Weights of a small GPT-style language model, trained from scratch on English Wikipedia: RMSNorm before each block, a variant of Adam for these matrices.
Each number is 128 + 24 x the weight over the matrix's rms, rounded and kept within 0 to 255. Layers, rows and columns count from 0.

# layer 9 attention query, 512x512, rms 0.0442, rows 427-447, columns 0-63
[[167 151 122 128 103  93 118 128 118 149 141 158 140 132 141 112 126 132  97 137 130 143  75 138 119 184 109  91 120  98 123 130  93 158 131  94 123 133 101 136 117 112 149 124 138 155 151 109 105 174 147 156 115  95 103 147 179 158 134 128  98 119 127 118]
 [ 96 135  91 110 180 110  85 142 114 114 163 137 126 106  74 133 107  99 118 165 155 149 140 127 131 128 157 122 104 175 128 179 133 113 128 134 150 144 117 151 162 114 131 163 170 131 130 168 115 142 118  92 126 102 122 108 119  84 131 130 103 109 155 129]
 [134 136 117 127 127 112 152  78 174 126 154  93 132 127 136 125 101 125 146 124 108 172 178 101 151 130 186 134 153  89 134  61  87 138 145 120 159 106 148  51 105 156 147 136 159 118 115  94 140 105 115 118 153  80 130 100 117 155  74 105 137 138 134  99]
 [104 133 144  97 104 135 161 108 203 103 163 160 139 129 134 127 133 106  98 123 118 103 117  92 112 188 160 147 106  79 129 134 125 153 129 120 164 112 106 105 132 168 142 148 152 147  82 107 104  87 145 131 139 146  90 111  93  93  99 180 132 127 109 101]
 [163 163 136 113 171 188 144 110 115 187 118 112 114 110 112 164 148 127 105  80 165 108  96 113 138 122  95 108 134 118 103 153 120 127 128 142 115 122 129 145 142  59 103 136 138 139 127  99 128  92  86 121 155 167 147 103 139 122 126 123 124 132  89 118]
 [128  93 126 126  90 114 165 149 115 143 130 113 120 130 150  63 154 127 102 157  96  61 129 145 157  80  73 156 134 112 183 116 115 113 173 162 145 121 141 166 101 121  96 148  71 170 141 121 107 145  72 127 160 124  76 177 128  98 131 140 136 160 147  95]
 [130 148 136 122 120  97  83 116 133  92 147 117 101 123 146 104 133 155 122 151  99  72 114 111 114 139 115 109 109 124 111 153 130  99 121  81 127 140 107 100  84  72 112 131 116 139 134 110  79 105  71 152 156 151  75 121 121 117 136 113 147 102 162 144]
 [141 148  93 143 134 102 159  75 121 123 124  95 121 123 169 105  91  46 152 153 148 129 154  93  86 118  81 111 125  90 153 150  55 141 155 173 140  62 154 102 116 122 167 111 127 145  92 159  81  80  86 183 116 142 151 165 115 109 157  91 132 114  84 131]
 [139 105 169 155 140 141 112 110  86 117 128 161  98 120  48  74 100 136 122 163 168 109 120 140 120 108 132 142 152 119 154  93  97 106 134 145 107 118  92 158 166 140 109 112 158 153  75 182  96 159 112 153 155 121 119 104 112  93 129 135 131 112 148 132]
 [193 109 140 113 109  92 161 113 100 171 129 175 116 135 130 135 154 147 127 141 133 137 115  99 151 145 103 139 121 133 156 101 102 129 153 109 120 124 117 111 142 129 128 138 114 123 138  52 147 169  91 159 162  62 115 112 111  75 128 135 148 123 102 134]
 [140 120  88 139 110 130 127 121  92 150 114 179 112  95  99 104  96 141 128  92 130  87 126 152 165 167 140 126  93 144  86 150 148 115 123  99 135  88 132 121 125 115 147  76 108 153  95 124 175  78 127 126 141 144 134 127 105 157 129 180 116 134 176  75]
 [126 115  79 127 122 199 146 139 132 142 119 132 124 117 156 168 134 112 104 133 166 160 108 138 120 122 140 167 102  86 102 109 138 147 125 189 119 171 193 195 167 147  77 166 143 129 145  97 167 148 164 116  78 165 126 157 143 100 102 170 132 101 109 152]
 [158 109 124 108 136 141 135 112 153 135 111 116 133 114 100 144 138 129 124 121 147 120 102 114 130 138  73  53 156 115 158 120  95 108  90 125 156 118  98  79 154 134 125 126  97 149 106 162 117 148 187  99 138 177 138 146 141 104 104 140 133 142 187 113]
 [ 85 170 109 143 135 126 118  99 167 165 135 122  96 115 114 107 174 123 105 124 138 138  80  94  98 110 139 136 140 124 144 127  92 145 150 153 131 103 116 145 135 130 118 114 140 118 121  94  74 147 118 147 106 167 158 169 131 140 121 165 150 100  79 174]
 [109 152 134 152 130 114  98 135  80 131 140 163 136 120 133 128 139 122 131 135 141 175 119 138  85 147 157 123  78 147 133 145 116 102 133 137 153  99 181 161 168 133 129  87 102 100 164 107 134 124 148  98  89  95  97 138 159 147 136  87 145 134 125 155]
 [124 141  91 116 159 108 127 113 116  52 130  68 137 150 143 137  93 137 122 169 144 171 133  82 102 137 134  97 129 130 149 186 101 167 116 138 111  78 177 118 136 153 172 159 146 145 105 136 113 121 100 131 178 177 119 153 136  64  91 112 139 131 200 133]
 [ 86 112 125 151 126  98 108 103 150  93 116 117 126 148  66 114 154 133 138 108  77 136 144  99  77 124 115 132 157 154 142  95 153 141 102 110  77 126  76 181 113 133  82 130 133 138 102 101 116 101 118 115 157 136 157 134 132 155 165 117 137 134 146  75]
 [145 113 124 133  92 143  99 154 109 109 110 151 118 136  98 146 145 126 144 118 121 139 126 117 164 115 163  79  66 153 117 133 170 134  39 179 188 123 157 100 126 122 132 132 114 110  79 115 166 123 136 129 128  86 154 123 104 113 170 116  77  84 143 142]
 [146 110 134 109 103 122 138 127 200 153 184 120  88  81  80 184 114 153  72 140 132 143  94 132 148 151  93 107 136 125 174 102 143 129  66 186 131 140 107  89  90 162  64 100 141 141 154 135  74 142 148 123 134 115 145 163 115  54  82 155 129 153 124 177]
 [111 100 135 165 157 141  81 126 159 139 132 163 148  73  67 120  93 158  73  91  91 120 155 171 105 134 131 136 135 156  95 121 152 123 131 146 157 108  83 144 113 103 174 143 155 100 127 126 110 144 127 143 145 162 136 150 128 130 128 183 134  80  77 110]
 [137 169  74 104 111 103 150  43 114 111 101 148 116 154 144 117 131 128 176 163 154 117  90 113 177 164 120 153 127  95 107 125 147  86 121 104 125 137 123 146 109 183 191 102 146 134 127 130 154 126 152 120 158 154 126 125 122  85 177 192 177 117 123 109]]
# layer 9 attention key, 512x512, rms 0.0441, rows 427-447, columns 0-63
[[149 152 130 117 120 127 105 141  68  88 105  93 154 188 136  71 128 106 120 152 156 116  71 107  88 159 156 121 118 151 128 160 137  75 147 154 160 132 116  85 119 118 147 190 158 148 109 115 138 148 118 126 124  89  84 115 141 133 110  84 134 150 187 116]
 [151 174  94 120 133 129 149 129  74 155 191 143 125 146  82 107 148 115 149 143 115 133 109 148  77 127 137 162 142 118  84 158 144 171 112 151 124 133 130 149 134 151 138 100 175 117 140 156 140 149 112 125 134 165 177  76 154 102 119 130 177 108 133 135]
 [103 123 110 118 168 104 133  99 145 149 172 135 152 128  89 157 109 130  99 142  91 116 152 133 109 158 116 140 120 153 139  84 146 110 123  98 149 102 114 158 161 169 111 122 170  80 155 135 154 100 112 102 160  28 205 112 103 158 133 145 132 137 121 109]
 [106 135 115 113 147 142 155  90 160 110 129 125 161 159 171 112 133 131 117 136 106  76 144 120 137 145 158 142 129  70 129 147 135 139  75  94 134 145 108 119 135 124 137 102 151 115 131  78 131 122  95 128 161 195  97 129 106 123 133 144 164 166  93 103]
 [135 115 151 110 142 153  88 111 153 177 140 149  72 128 120 133 141 126 159 157 139  92 162 137 116 131 145 111 169 145 127 162 113  81 154  93 123 154  68 133  82 178 119 120 117 208  85  87 167  91 133 119 133 137 137 116  82  71 129 153 100 140 151 158]
 [105 149 126 121 120 100 152 152  90 181 153 149 122 116 122  96 129 111 128 102 110 112 144 138 150 107  98 119 105  94 134 127 121 163 132 156 132 119 113 161 116 144  79 124 116 122 138 112 134 108 132 115 154 137  81 183 140  88 118 115 157 105 117  99]
 [121 129  94 143 151 119 121 118 121  96 136  64 116 126 113 101 119 111 116 131 103 124 131 105  83  93 131 117 138 157 144  98 131 201 110  89 119 152 141 157 132 105  81 126  97 138 144 149  46 103 125 148 163 135 136 148 129  76 152 105  89 142 100 163]
 [118 154 141 168 147 126 157  72 123  97 127 109  76 122 160 139 132  70 124 155 165 133 187  97 125 184  90 122 148 115 102 143 130 131 134 128 164 125 139 109 137 151 113 105 151 117 113 179 150  97 104 107 132 139 155 116 151 134 114 124 129  90 140 120]
 [124 153 102 122 156 142  91 130 108  80 165 191  73  99  64 111 111 119 115 152 160 155 114 131 143 111 153  97 159 142 122 122  55 175 135 152 144 122  82 162 162 110 126 142 181 115 120 165  79 101 173 146 137 205 133 134  91 100 105 152 123 170 120 103]
 [132 111  87 122 170  93 148  99  75 178 144 184 151 131 121 149 162 137 161 131 145 140 125 127 108 109 117 158 126 112 164  90 104  81 159 109 100 177 132 130 148 123 131  92 115 141 126 147  95 144  95 123 104  98 139 128 122 138 156 128 169 130 102 113]
 [120 127 110 154 137 120 149 112 148 178 131 134 159 156 126 127  77  94  94 132 122 105 133 136 120 149 132  96  99 155 156 154 124 152 124 133 108  68 141  82 173 103 128 132 141 156 110 146 140  76 124 147 194  94 118 155 148 135 149 117 104 120 134 101]
 [ 97 101 122 108  77 131 148 143 113  95 102 149 127 163 137 170 129 148 170 166 185  98 133 117 106 194  84 124 139  97 132 130 170  68 162 136 154 136 178 149 199 127 144 146 203 138 147 128 163 147 147 105  88 174  96  90 141  91 107 119 148 133 107 124]
 [125 120 115 122 148 123 127 135 120 162 148 139 156 113  85 132 152 161 121 149 116  93 102 143  97 128 110 113 122  96 115  81 114 203 125 148 107 148 100 142 138 110 104 100  63 142 176 158 116 132 120 147 141 168 148 130 158 111 134 113 130 147 128 113]
 [125 144 174 128  95 144 107 143 148 122 116 163 143 100 156 104 111 140 150 147 129 115 102  97 148  99 119 158 138  71 127 100 123  74 121 149 130 126 124 129 103 185 136 131 173  97 109 155 157 138 121 120 115 106 106 128  79 121 121 133 159 112 158 144]
 [121 152 107 101 126 132  71 119 167 144 156 152 148  90 117 158 133 121 134 158 192 139  98 153  75 159  84 123 110 130 129 130 164 139 128  88 132  97 169 110 188 109 122 128 101  94 150 150 145 148 153 100 153  86 136 161  99  71  91 156 116 141  93 152]
 [160 167 101 137 166 146 138 113 151 107  75 108  95 161 152  95 152 129  99 172 105 146 119 127  96 169 121 105 140 128 182 166 114 108 121 134  71 187 112 111 128 105 160 150 147 145 148 159 100 118  71 118 125 147 103 166 167 145  85  90 122 114 124 134]
 [105 112 136 124 138 134 125 154 119 116 106 127 118 181  99  94 113 122 111  79  96 116 105 122 151 152  95 148 144  93 173 148 104 131 177 113  83 107  58 137 129 216  72 163 119 141 160 158 113 115 163 127 148 120 115 149  97 145 136  97 128 126 152 151]
 [157  94 152 173  65 143 141 166 127 132 110 114 127 112  98 139 126 139  96  80  90 103 120 130 111 155 143 136 121 102  81 110 120  85  92 129 159 152  85 109 131  87 133 119 149 174 133  90 136 165 144 132  51 136 100 135 126 136 174 147 111  86 137 163]
 [143  72 132 156  97 134 161  98 133 119 185 146 112 123  93 156 146 133 136 110 137 136 157 111 116 121  91 105 127 120 155  93 123 123 108 196 145 114 105 142 100  95  10 121 130 130 126 124  79 103 154  98 138 126 161 125 109  89 158 189 106 127 118 129]
 [153 149 161 194 135 157 117 152 131 135 188 170 148 147 106 102 119 144 143 161  65 170 153 110 146 111 205 162 107 167 121 105 161 146 113 163 151 141 126 168 111 113 130  95 151 129 127  78 109 143 123 126 154 128 143 145 128 160 124 189 127 142  77 102]
 [153 146  88 138 202  64 137  80 136  88 134 151 128 111 118 104 139 156 127 172 176 118 156 107 132 105 145 127 116 156 142 117 134 216 115 140 127 152 142 162 189 144 170 145 129 134 141 149  97 123 110 121 145 115 156 191 162 119 159 186 150 127  96 110]]
# layer 9 attention value, 512x512, rms 0.0592, rows 384-415, columns 0-63
[[127  86 108 130 134 127 115 127 111 111 103 162 120 137 103 166 120 151 143 158  82 127 110 130 115 118 149  96 120 126 116 133  98 138 141 162 121 196 107  89 109 125 160 136 103 173 124 119 156 100 104 160 160 130 111 123  92 129 156 143 106 108 106 105]
 [132 109  94 126  92 131 144 150 122 137 104 115  80 110  89 145 103 109 145 119 112 108 102 176  84 140 130 166  82 107 159 106 104 155 147 119 122 121 108 141 140 124 174  68 138 182 107  85 106 104 101 129 124 155 151 120  94 124  79 136 140 154 113 102]
 [111 126  94  98  92 120 146 145 108 147 173 124 101  76 182  75  93 110  83 175 155 123 153 144 178 114 103 150 147 107 174 148 145 130 146 115 181  91 131 117 149 154  81 115 154 129 122 160 120 165 151 116 134 112 122 133 126 139  99  69 129 120 102 123]
 [164 119 128 119 129 111 130 147 157 139 159 128 147 124 123 112 157 113 121 102 165  72 170 154 136  72 149 124 135 158 156 132 121 100 138 130 150 115 105 158 132 140 170  77 111 156 164 102 122 147 152 158 148 165 124  93 131 126 130 112 150 128 106 162]
 [117 111 150 170 173 117 148 149 158  84 145 124 144 159 106 161 125 105 135  88 141 165 125 133 192 149 118  76 112 138 165 129 113 105 100 105 106 133 130 126 105 129  91 115 104 153  80  99 135  71 107 190 158 151 113 108  97 123 151 166 150 135 123 188]
 [153 142 103 130 142 100 125 136  92 117 112 152 122 114 101 147 171 123 118 136 128 147  86 102 181 145 134 186 123  78 119  90  90 128 141  80 163 167 146 120 148 110 133 124 143 158 129 132 127 114 124 139 177 124 100  99 155 137 133 145 103 111 139 107]
 [ 98 141  99 134  98 133 147  94 100 107 127 126 116 157  98 149 119 127 150 154 139 177 148 125 120 117 148  93 146 133 100 151 155 132 127 103 101 116 164 153 153 169 164  84 122 109 115 155 164 119 154 134 138 170 148 131 145 106 199 147 118 177 141 155]
 [ 85 102 122 153 118 119 118 146 146 159 142 126 142 119 136 109 120 135  65 119 137 130 154 116 169 168 127  80 158 117 156 102 151 131 160 117 125  96 126 156 121 123 104  95 128 138 124 130 115 129 116  97 134 157 131 133 163 137 140 173 106 147 127 141]
 [134 169 108 103 123 169 143 121 153 159 134 146 102 146 137 138 122 159 131  88 152 150 109 128 129  62 165 120 100 111 136 112 148 113 139 149 114 103 141 152  98 104 130 134 134 121 115 193 129 117 137 141 124 133 171 123 117 124 148 129 130 115 115 151]
 [ 90 147  97 122 120 142 136 117 119 128  92 153 102 159 136 118 124  55 102 129 101 136 154 132 152  92 104 148 155 137 120  98 110 114 140 128 103 118 174 107 145  67 143 107 133 136 177 163 143 135 123 140 131 166 158 136 108 119 148 157  98 103 131 186]
 [ 97  76 154 162 114 143 136 112  98  95 120 136 140  97 126 126 158 110 110  99 126 113 157 101 120 154 128 141 110 129 168 122 120 127 125 184 130 107 104 129 146 104  42 129 155 131 168 105  90  95  82  80 163  93 145 100 165 169 114 135 106 107  84 200]
 [120 133 102 107 179 174 111 141 147 117 158 119 150 134  92 122 106 129 144 149 153 117 164 134 111 100  84 110  97  97 130 127 117 131 147 109 127  99 122 149 138 154 158  87 150 113 162 123 133 122 120 130  95 138 118 110 176 127 180 138 124 140 142 141]
 [127 130 122 117 179 101  83 121  96 139 157  75 129  92 106 169  77 153 152 142 136 178 117  85  86 131 117 151 123 151 138  88 129 125  88 170 134 162 121 157 132 174 123 113 142 103 133  92 137 133 139 122 138 135 180 128 125 111 177 115 150 140 110 120]
 [102 125 126  92 129 116 111 149 130 155 133  96 101  86 153 130 133 118 122 159  89 125  79 182 152 132 111  80 131 128 127 111  93 124 138 127 118 133 165 140 128 130  86 124 144 159 108 147 174 205 126 103 131 116 132 108 111 119  88 153  97 139  63 165]
 [107 116  76 140 134 159 123  97 125 136 152  96 128  79 172 174 104 129 172  97 157 154 115 121 130 150 122 103 187 115 176 150 139 119 181 165 141 137 156 111 139 155 112 121 117 110 117 149 174 180 121 115 147 155 180  89 117 112 131 144 114 131 125 136]
 [ 65 109 134 111 111 169 111 160 117 115 115  95 117  98 154 127 118 140 159 128 117 140  85 158 163 101 137 117 141 100 131 130  78 133 139 154 149  71 123  95 108 105 126 139 142 140 124 148 163 181 126 120  99 133 126 124 100 129 185 123 117 145 113 109]
 [ 81 106 134 140 117 132 107 120 110 151 141 129 112 147 111 138 162 145  65 118 151 159  87 116 126 134 134  82 119 125 146 181 161 148 139 140 115  77  86 144 130  89  93 105 152 105 129 138 101  97 123 136 122 123 129 128  72 148 144 134 132 112 122 110]
 [135 112 141 164 115  45 144 109 100 105 133 137  76 123 125 138 120 144 144 123 129 144 155 168 137 128 132 127 116 103 120 101 144 140 136  96 124  75 123  79 161 143 136 177 124 116 113  92 146  86 144 109 115 134 124 101 141 127 124 111  48 124 115  66]
 [168 109 161 115 151 104 149  74 132 114 105 153  93 118 112 108 106 138 142 154 122 113 115 141 124 144 122 131 141 175 113 122 141 136 120 148  75 115 112 128 124 108 121 133 119  99 159 109 141  99 152 133 109 121 129 123 131 150 146 108 160 143 119 138]
 [132 170 136 111 159 155 103 124 101 135 146 159 155  48 169 135  88 140 137 133 176 157 100 156 140  92 125 207 136 127 134 148 131 121  82 126 191 151 112 167 124 129 132 145 128  51 142 156 174 138 184 136 168 144 179  84 116 110 129 117 147 158 135 110]
 [136 140 107  98  97 179 124 164  84 124 111 127 105 105 134 139 142 114 117 110 154 103 139 152 130  92 105  96 131 107 118 166  63 101 157  59 126 139 155  91 121 106 123 118 118  92 163 147 127 109 125  96  86 100 147 116 110 140 105 128 167 117 142 144]
 [141 135 162 137 126 131 153 116 101 142 146 104  88 165 118 117 114 123  61 127 118 140 130 157 138 159 112 165 129  76  98 130 122 102  95 144 116 131 132 133 167  99 129 186  99 165 177 150 116 128 133 173 106 115 120 134 144 133 139  98 129 154 140 163]
 [117 116  92 143 108  72 137 135 126 128 124 167 117 115 118 164  69 194 116 105 127 120 115 158 133 140 146 113  78  95 133 128 113 125 141 144  94  86  96  70 116 158  94 149 123  93 175  98 124 148 112  90 160 173  85 132 108 141  92 163 109 136 122 120]
 [ 74 108  81 147 129 107 107  93 128 144 135 126  96 146 162  93 121 125 190 171 156 165 136 100 116  99 146 147 130 111  93 114 204 127 101 161 137 106 156 120 153 101 123 145 107 125 125 150 117 123 116  93 128 168 134  83 130 118 174 153 178 139 117 149]
 [ 65  98 132  96 153 112  86 119 134 150 161 154 142 102  98 168 144 125  88 100 117 139  99 158 171 123 109 112 117 109 126 121 145 137 115 156 129 133 127 114 114 122 178 130 152 127 154 127 153 131 187 206 183 179  97 174  86 139 125 118 167 142 104  87]
 [131 141 126  99  89 116 128 133  96 119 118  97 143 137 140 133 114 113 157 137 162 147 155  99 111 149 110 183 131 144 131  83 145 127 145 104 107 118 150 124 146 151 102  63 134 118 114  81 148 127 139 179 121 170  64 139 146 159 126 121  86 139 143 132]
 [178 156  99 142 138 122 190 110 167 148 113 133 122 106 127 184 126 137 146  71 130 110 118 154 117 120 106  93 155  80 134 149  95 133 109 149 105 117  77 144 136 125 161 139 118  94 113 147 121 103 114 170 118 144 202 155 131 139 140 146 115 101 153 140]
 [102 162 173 115  88 141 134 118 127  87 149  98  79 128 161 121 124 111  92 113 140 102 162 147 138 163 103  93  93 170 113 152  68 126 113 120  90 109 158  98 136 122 105  84 134 114 120 164 146 113 115 117 113 155  87 157 152 130 118 127 122 136 141 136]
 [151 154  98 108 104 153 132 145 129  90 147 148 119 116  85 170 157 131 142 115 159 133 131 131 133  75 149 108 131 111 127 113 129 133 127 132 147 145 130 117 106 121 118  79 126 114 136 146 117 171  99 135 125 161 133 152  91 136 176 148 118 137  95 115]
 [124 113 119 109 126 118  94 133 113 106 133  86 127 102 110  82 120 116 165 121 147 136 141 128 134 138 153 105  85 181 129 141  88 123 135 127 100  96 118 128 160 124 134 114 149 151 110  70 131 129 127  79 128 133 113 114 166 161 145 158 143 126 147 159]
 [126 153 127 121 131 174 130 140 112 109 146 122 122 136 174 163 112 129 131 123 110 135 106 121 146 167 103  93 123 157 151 149 151 141 129 113 107 113 127 143 166 114 132  64 146 135 136 104 139 103 141 136 122 180  83 123 139 119 119 136  97  95 145 138]
 [130 136 119 118 140  99  83 145 109 127 126 106 119 134 139 126 174  96 140 120 142 113 145 153 137 147 149 108 152 126 101 114 132 122 124 105 105 118 139 146 137  97 129 144 131 129 139 135 112 141 104 193 154  72 109 138  78 137 144  93 114 143 119 140]]
# layer 9 attention output (transposed), 512x512, rms 0.0594, rows 384-414, columns 0-63
[[122 147 155 162 129 115 132 107  56 150 120 134 134 162 140 151 135 127 139 164 106 162 121 135 153 148 138 130 134 108 105 143 122 101 109 122 102  86 130 161  96 108 129 113 119 106 143 121  76 107 101 148 116 125 144 133 103 139 128 115 114 140 107 154]
 [118 155 125  87 194 124 130 105 113 191  98 104 106 152 162  94 145 144 130 149 158 148 136  99 179 144  75 131 116 127 106 162 219 172 130 143 133 113 113 140 149  64 126 138 126 123 169 155 155 144 130 114 140 117 131  91 172 167 138 134 103 108 154 174]
 [104  96 146 153  66 137 174 112 148 148  84 149 136  92 102 132 108 130 155  86 147 141 124 155  73 147 156 108  84  99  97 142 146 152 141  92 119 185 138 123 141 132 133 142 121  34  87 132 154 130 134 101 109 145 127 132 116 107 174 212 146 139 140 115]
 [100 107 162 116 103  99 104 142 145 113 132 119 100 136 122 134 145 162 121 125 158 145 151 110  97 122 119 126 132  82 139 125 122 111 140  93 112 164 124 119 181 124 128 135 132 124 137 154 165  92  93  98 123  98 112 105 129 105  84 155 130 131  99 103]
 [147 127  97 120 132 145 115 173 144 174 129  88 120 136 142 139 125 173 152 146 117 180 143 128 101 103  99 109 170 160  91  82 123 122 116 117 158  90 110 116 135  87 129 116 143 158 151  82  78 137 110 132 100  97 124 161 114 135 108 112 104 133 137 135]
 [142  86 154 111 134 150 157 132 149 109 125 117 136 151 101 116 136 185 120 139  85 128 120 118 127 102  83  90 135 138 134 162 164 143 146 156  83 145 134 113  94  96 115 127 134 153 139 191 145 150 159 145 105 150 117 123 110 130 173 127 129 166 108 152]
 [137 105 126  82 147 118 108 140 164 114 111 122 130 110 136 168 123 101 125 145 129 124  91 135 160 150 102 124 113 125 166 139 132 192 149 117 150 178 108 148 167 122 141 109 132 146 124  98  78  94 129 140  91 133 124 145  86 120  85 152 151 137 143 108]
 [133  96 160  86 105 151 150 122  80 137 116 116 110 100 122 142  81 150 128 117 156 155 105 173 126 169 105 161 119  97  96 138 117 161 139 160 121 153 106  83 156  94 122  90 124 137 103 135 155 127 145 124 114 113  99 128  60 139 102 112 123 169 128  74]
 [117 112 121 123 169 136 115  89 144  86 132  94 116 149 159 145 117  96 123 135 144 144 131 124 118 104 100 116 116 126 146 130 143  97 124 116 147 111 132 130 137 126 134 128 119 130 101  72 152 137 139  93 121 130  89 132 144 134 138 148 133 182 131 104]
 [122 154 135 106 178 140  82 111 159 148 138 119 167 132 154 140 103 146 118 113 142 166  65 146 121 164 138 110  94 139 133 125 163 134 108 134  80 140 111 110 152  96  83 118 108 156  58 115 116 134 145 107 145 116  95 138 158 135 116 161 139 133 110 131]
 [164 142 126  77 172 133 119 157 110 128 138 124 118 160  97 106 152 103 130 118 160 127 199 120  69 100 154 148 151 113 111 165 102 103 143 104 149  78 122 122 129 128 130 128 106 139 163 188 202  94 181 120 129 159 106 113  92 128 106 119 148  90 174 137]
 [126 153 157 124 127  87 170 115  98 152 133 174 154 112 144 134 157  92 113  89  77 185 151 127 128 151 146  96 141 104 108 121 146 120 145 169  91 119 103 112  77  87 116 158 126 140 142 141 103  76 156 163 144 145 162 115  97 122 127 113 180 159 136  50]
 [114 144 158 148 137 134 164 162 139 127 119 145 109  82 139 126 191 142 145 116 110 111 165 148 115 155 145 119 126 107 112  69 147  88 112 113 153 109 116 117 107 110 167 123 107 158 137 122 132 117 102 156 103 179 177 133 134 112 143 111 141 120 160 156]
 [106  86 148 134  90 140 118  97  90 127  94 108 112 132 175 118 136 167 133 141 126 119 150 166  97 132 126 155 102 106 143 147 150 109 138 121 138 126 124 117 102  82 182  97 101  93  78 121 133 108 128 140 107 125 154 140 121 107 123 139 128 142 126 152]
 [101 138 121 149  96  90 160 142 100 121 162 125  93 146 126 103 116 143  88 168  59 101 118 134 128 135 154 113 135 106 103  84 143 122 138 119 160 127 139 109 169 100 113 153 116 144 108 136 125  93 123 164 144  89 200  89 138 120  72 148 155 186 141 181]
 [114  89 100 115 129 120 109  92  91 118 153 106 161 128 116  77 124 123 120 122 115 119 139 142 108 158 119 152 128  88 115  90 139  96  96 145 128 133  91 129 178 157 142 145 147 141 126 117 152 104  96 118 157 112 141  65 126 124 126 125 128 128 129 150]
 [144 145 103  99  80 121 127 140 135 133 131 132 149 123 123 131 114  99 150 126 134 152 170 136 110 142 139 128 136 120 103 148 126 253 122 139 162  94 148 145 142  93 139 154 161 100 117 120 152 122 129 108 134 148 147 140 144 138 154 145 126 135 105 108]
 [110  79 122  96 127 122 126 150 118 122 129 176 141 138 147 170 129 135 117 116 116 109 127 140 117 133 114  84 142 123 124 172 177 135 158 132  82 158 114 156 150 113 129  78  99 133 134 112 117 161 158 122 113  97 135 133 160 131 157 137 154 136 134 150]
 [ 92 164 131  81 131 140  82 121 148  93 156 109 121 122  93 119 127  79 103 111 157 126  78 135 144 131 164 125 126 112 137 107 157 152 127  99 128 122 165 132  90 145 139  80 133 134 160 158 107 134 138  96 105 161  87 154  97 131 161 125  82 121 101 110]
 [ 54  97  64 138  56 130 131 152 143 101  81 140 135 135 100 140 137 116 103 137  61 125 156 117 105 130 142  95 141 115  95 122 115  68 143 125 154  73 137 112 132  81 108 158 110 149 127  54  88 140 134  94 138 126 110 110 134 149 125 137 138 134 130 132]
 [ 97 141 151 116 151 119 146 107 125 158 128 106 175 110 110 124 124 141 139 165 123  91 201  98 112 199  88 153 107 131 153 131 115 122 130 194  63 113 115 131 174 184 124 132 172 118 129 110 152 112 137 156 120  95 127 151 122  96 110 142 117 114 116 132]
 [129 118 152 116 191 140 135 155 144 118  85 125  99 111 122 112 117 155 151 161 121 107 148 140 113 185 135 143 148 142 143 120 108  94  90  88  96 183 111  91  85 174 110 113 100 120 145 127 130 161 110 110 138 133 115 112 110 100  97 120 135 118 165 114]
 [127  96 125 145 103 180 147 131 132 153 107 109 151 141 123 145 109 124 121 147 120 146 115  87 145 159 150 125  78 124 148  99 131 142 151 139 104 140 106 147  78 125 134 112 116 106  97 145 116  79 114 177  81 135 194 139 134 141 124 144 128 172 160 121]
 [131 133 103  57 192 161 136 126 145  95 129 116 136  84 129 121 118 132  93 165 142 150 124 104 137 146 130 127 148 128 148 146  95 156 120 116 108 232 109 125 126 156 146 153 119 166  76 121  91 112 133 153 174 128  95 145 135 157 139 116 128  91 162  93]
 [143 142 140  79 108 144 184 113  95 124  80 173  84 107 177 155  82  89 174 137 140 183 119  85 112 153 186 132 143 169 119 155 132 104 201 113 145 155 155 118 130 102 121 102  60 113 101 137  87 142 121 129 112 137 107 112 138 128 175 146 104  84  89 144]
 [119 157  95 103  95 151  47  90 141  96 113 155 104 138 131 120 136 138 117  89 138 129 159 138 104 136  82 123 143 143  87 160 201 114  90  99 144 122 114 108 152 163 102 151 110  91 114  63 127 159 149 139 146 123 137 116 126 138 161 145 156 200 104 145]
 [ 86 101 179 132 123  74 179 176 151 126 167 115 110 148 148 104 124  97  88 170 102 134 137 118 114 132 139 104  92 106 155  97 153 149 137 119 116 105 124 135 114 113 116 134 186 179 109 111  98 111 145 110 125 120 137 138 137 118  89 115 136 178  95 141]
 [139 170 154 164 177 120  75  91 116  99  88 179 127 128 102 142 167 164 167 106 114 128 144 112 165 110 151 108 121 115 102  80 157 157 114 126 124 112 122 157 134 191 120  67 123 126 169 127  93  82 144 113 151 107 158 105  94  37 144 125 131 117 127 155]
 [ 88 149 132 133 125 152 104 108 166 150 138 113 133  96 190 148 115 118 131 123 172 147  65 121 134 137 102 152 119 153 114 123 129  55 141 142 151 137 126 147 137  97 151 158 138 118 128 118 108  83 126 143 175 133  98 139 178 154 131 137  84 157 117 123]
 [167 152 141  83 130 179 149 128 126 181 137 112 142 134  96  86 156 131  93 146 165 166 148 101 127 108 116 100 144 145 153 125 113 103 154 117 167 129 131 147 155 118 177 143 126 127 163 152 157 116 142  73 146 103 109 125 100  99 114 133 116 146 130 130]
 [100 144 132 123  90 164 118 128 152 115 104  98 127 118 168  99 166 119 125 143 153 103 150 137  96 118 114 127 153  93 116  92 123 130 109 152 118  65 107 164 116 135 129 113 109 113 149 105  89 161 144 156 111  89 160 130 122 164 159 132 147 139 128 118]]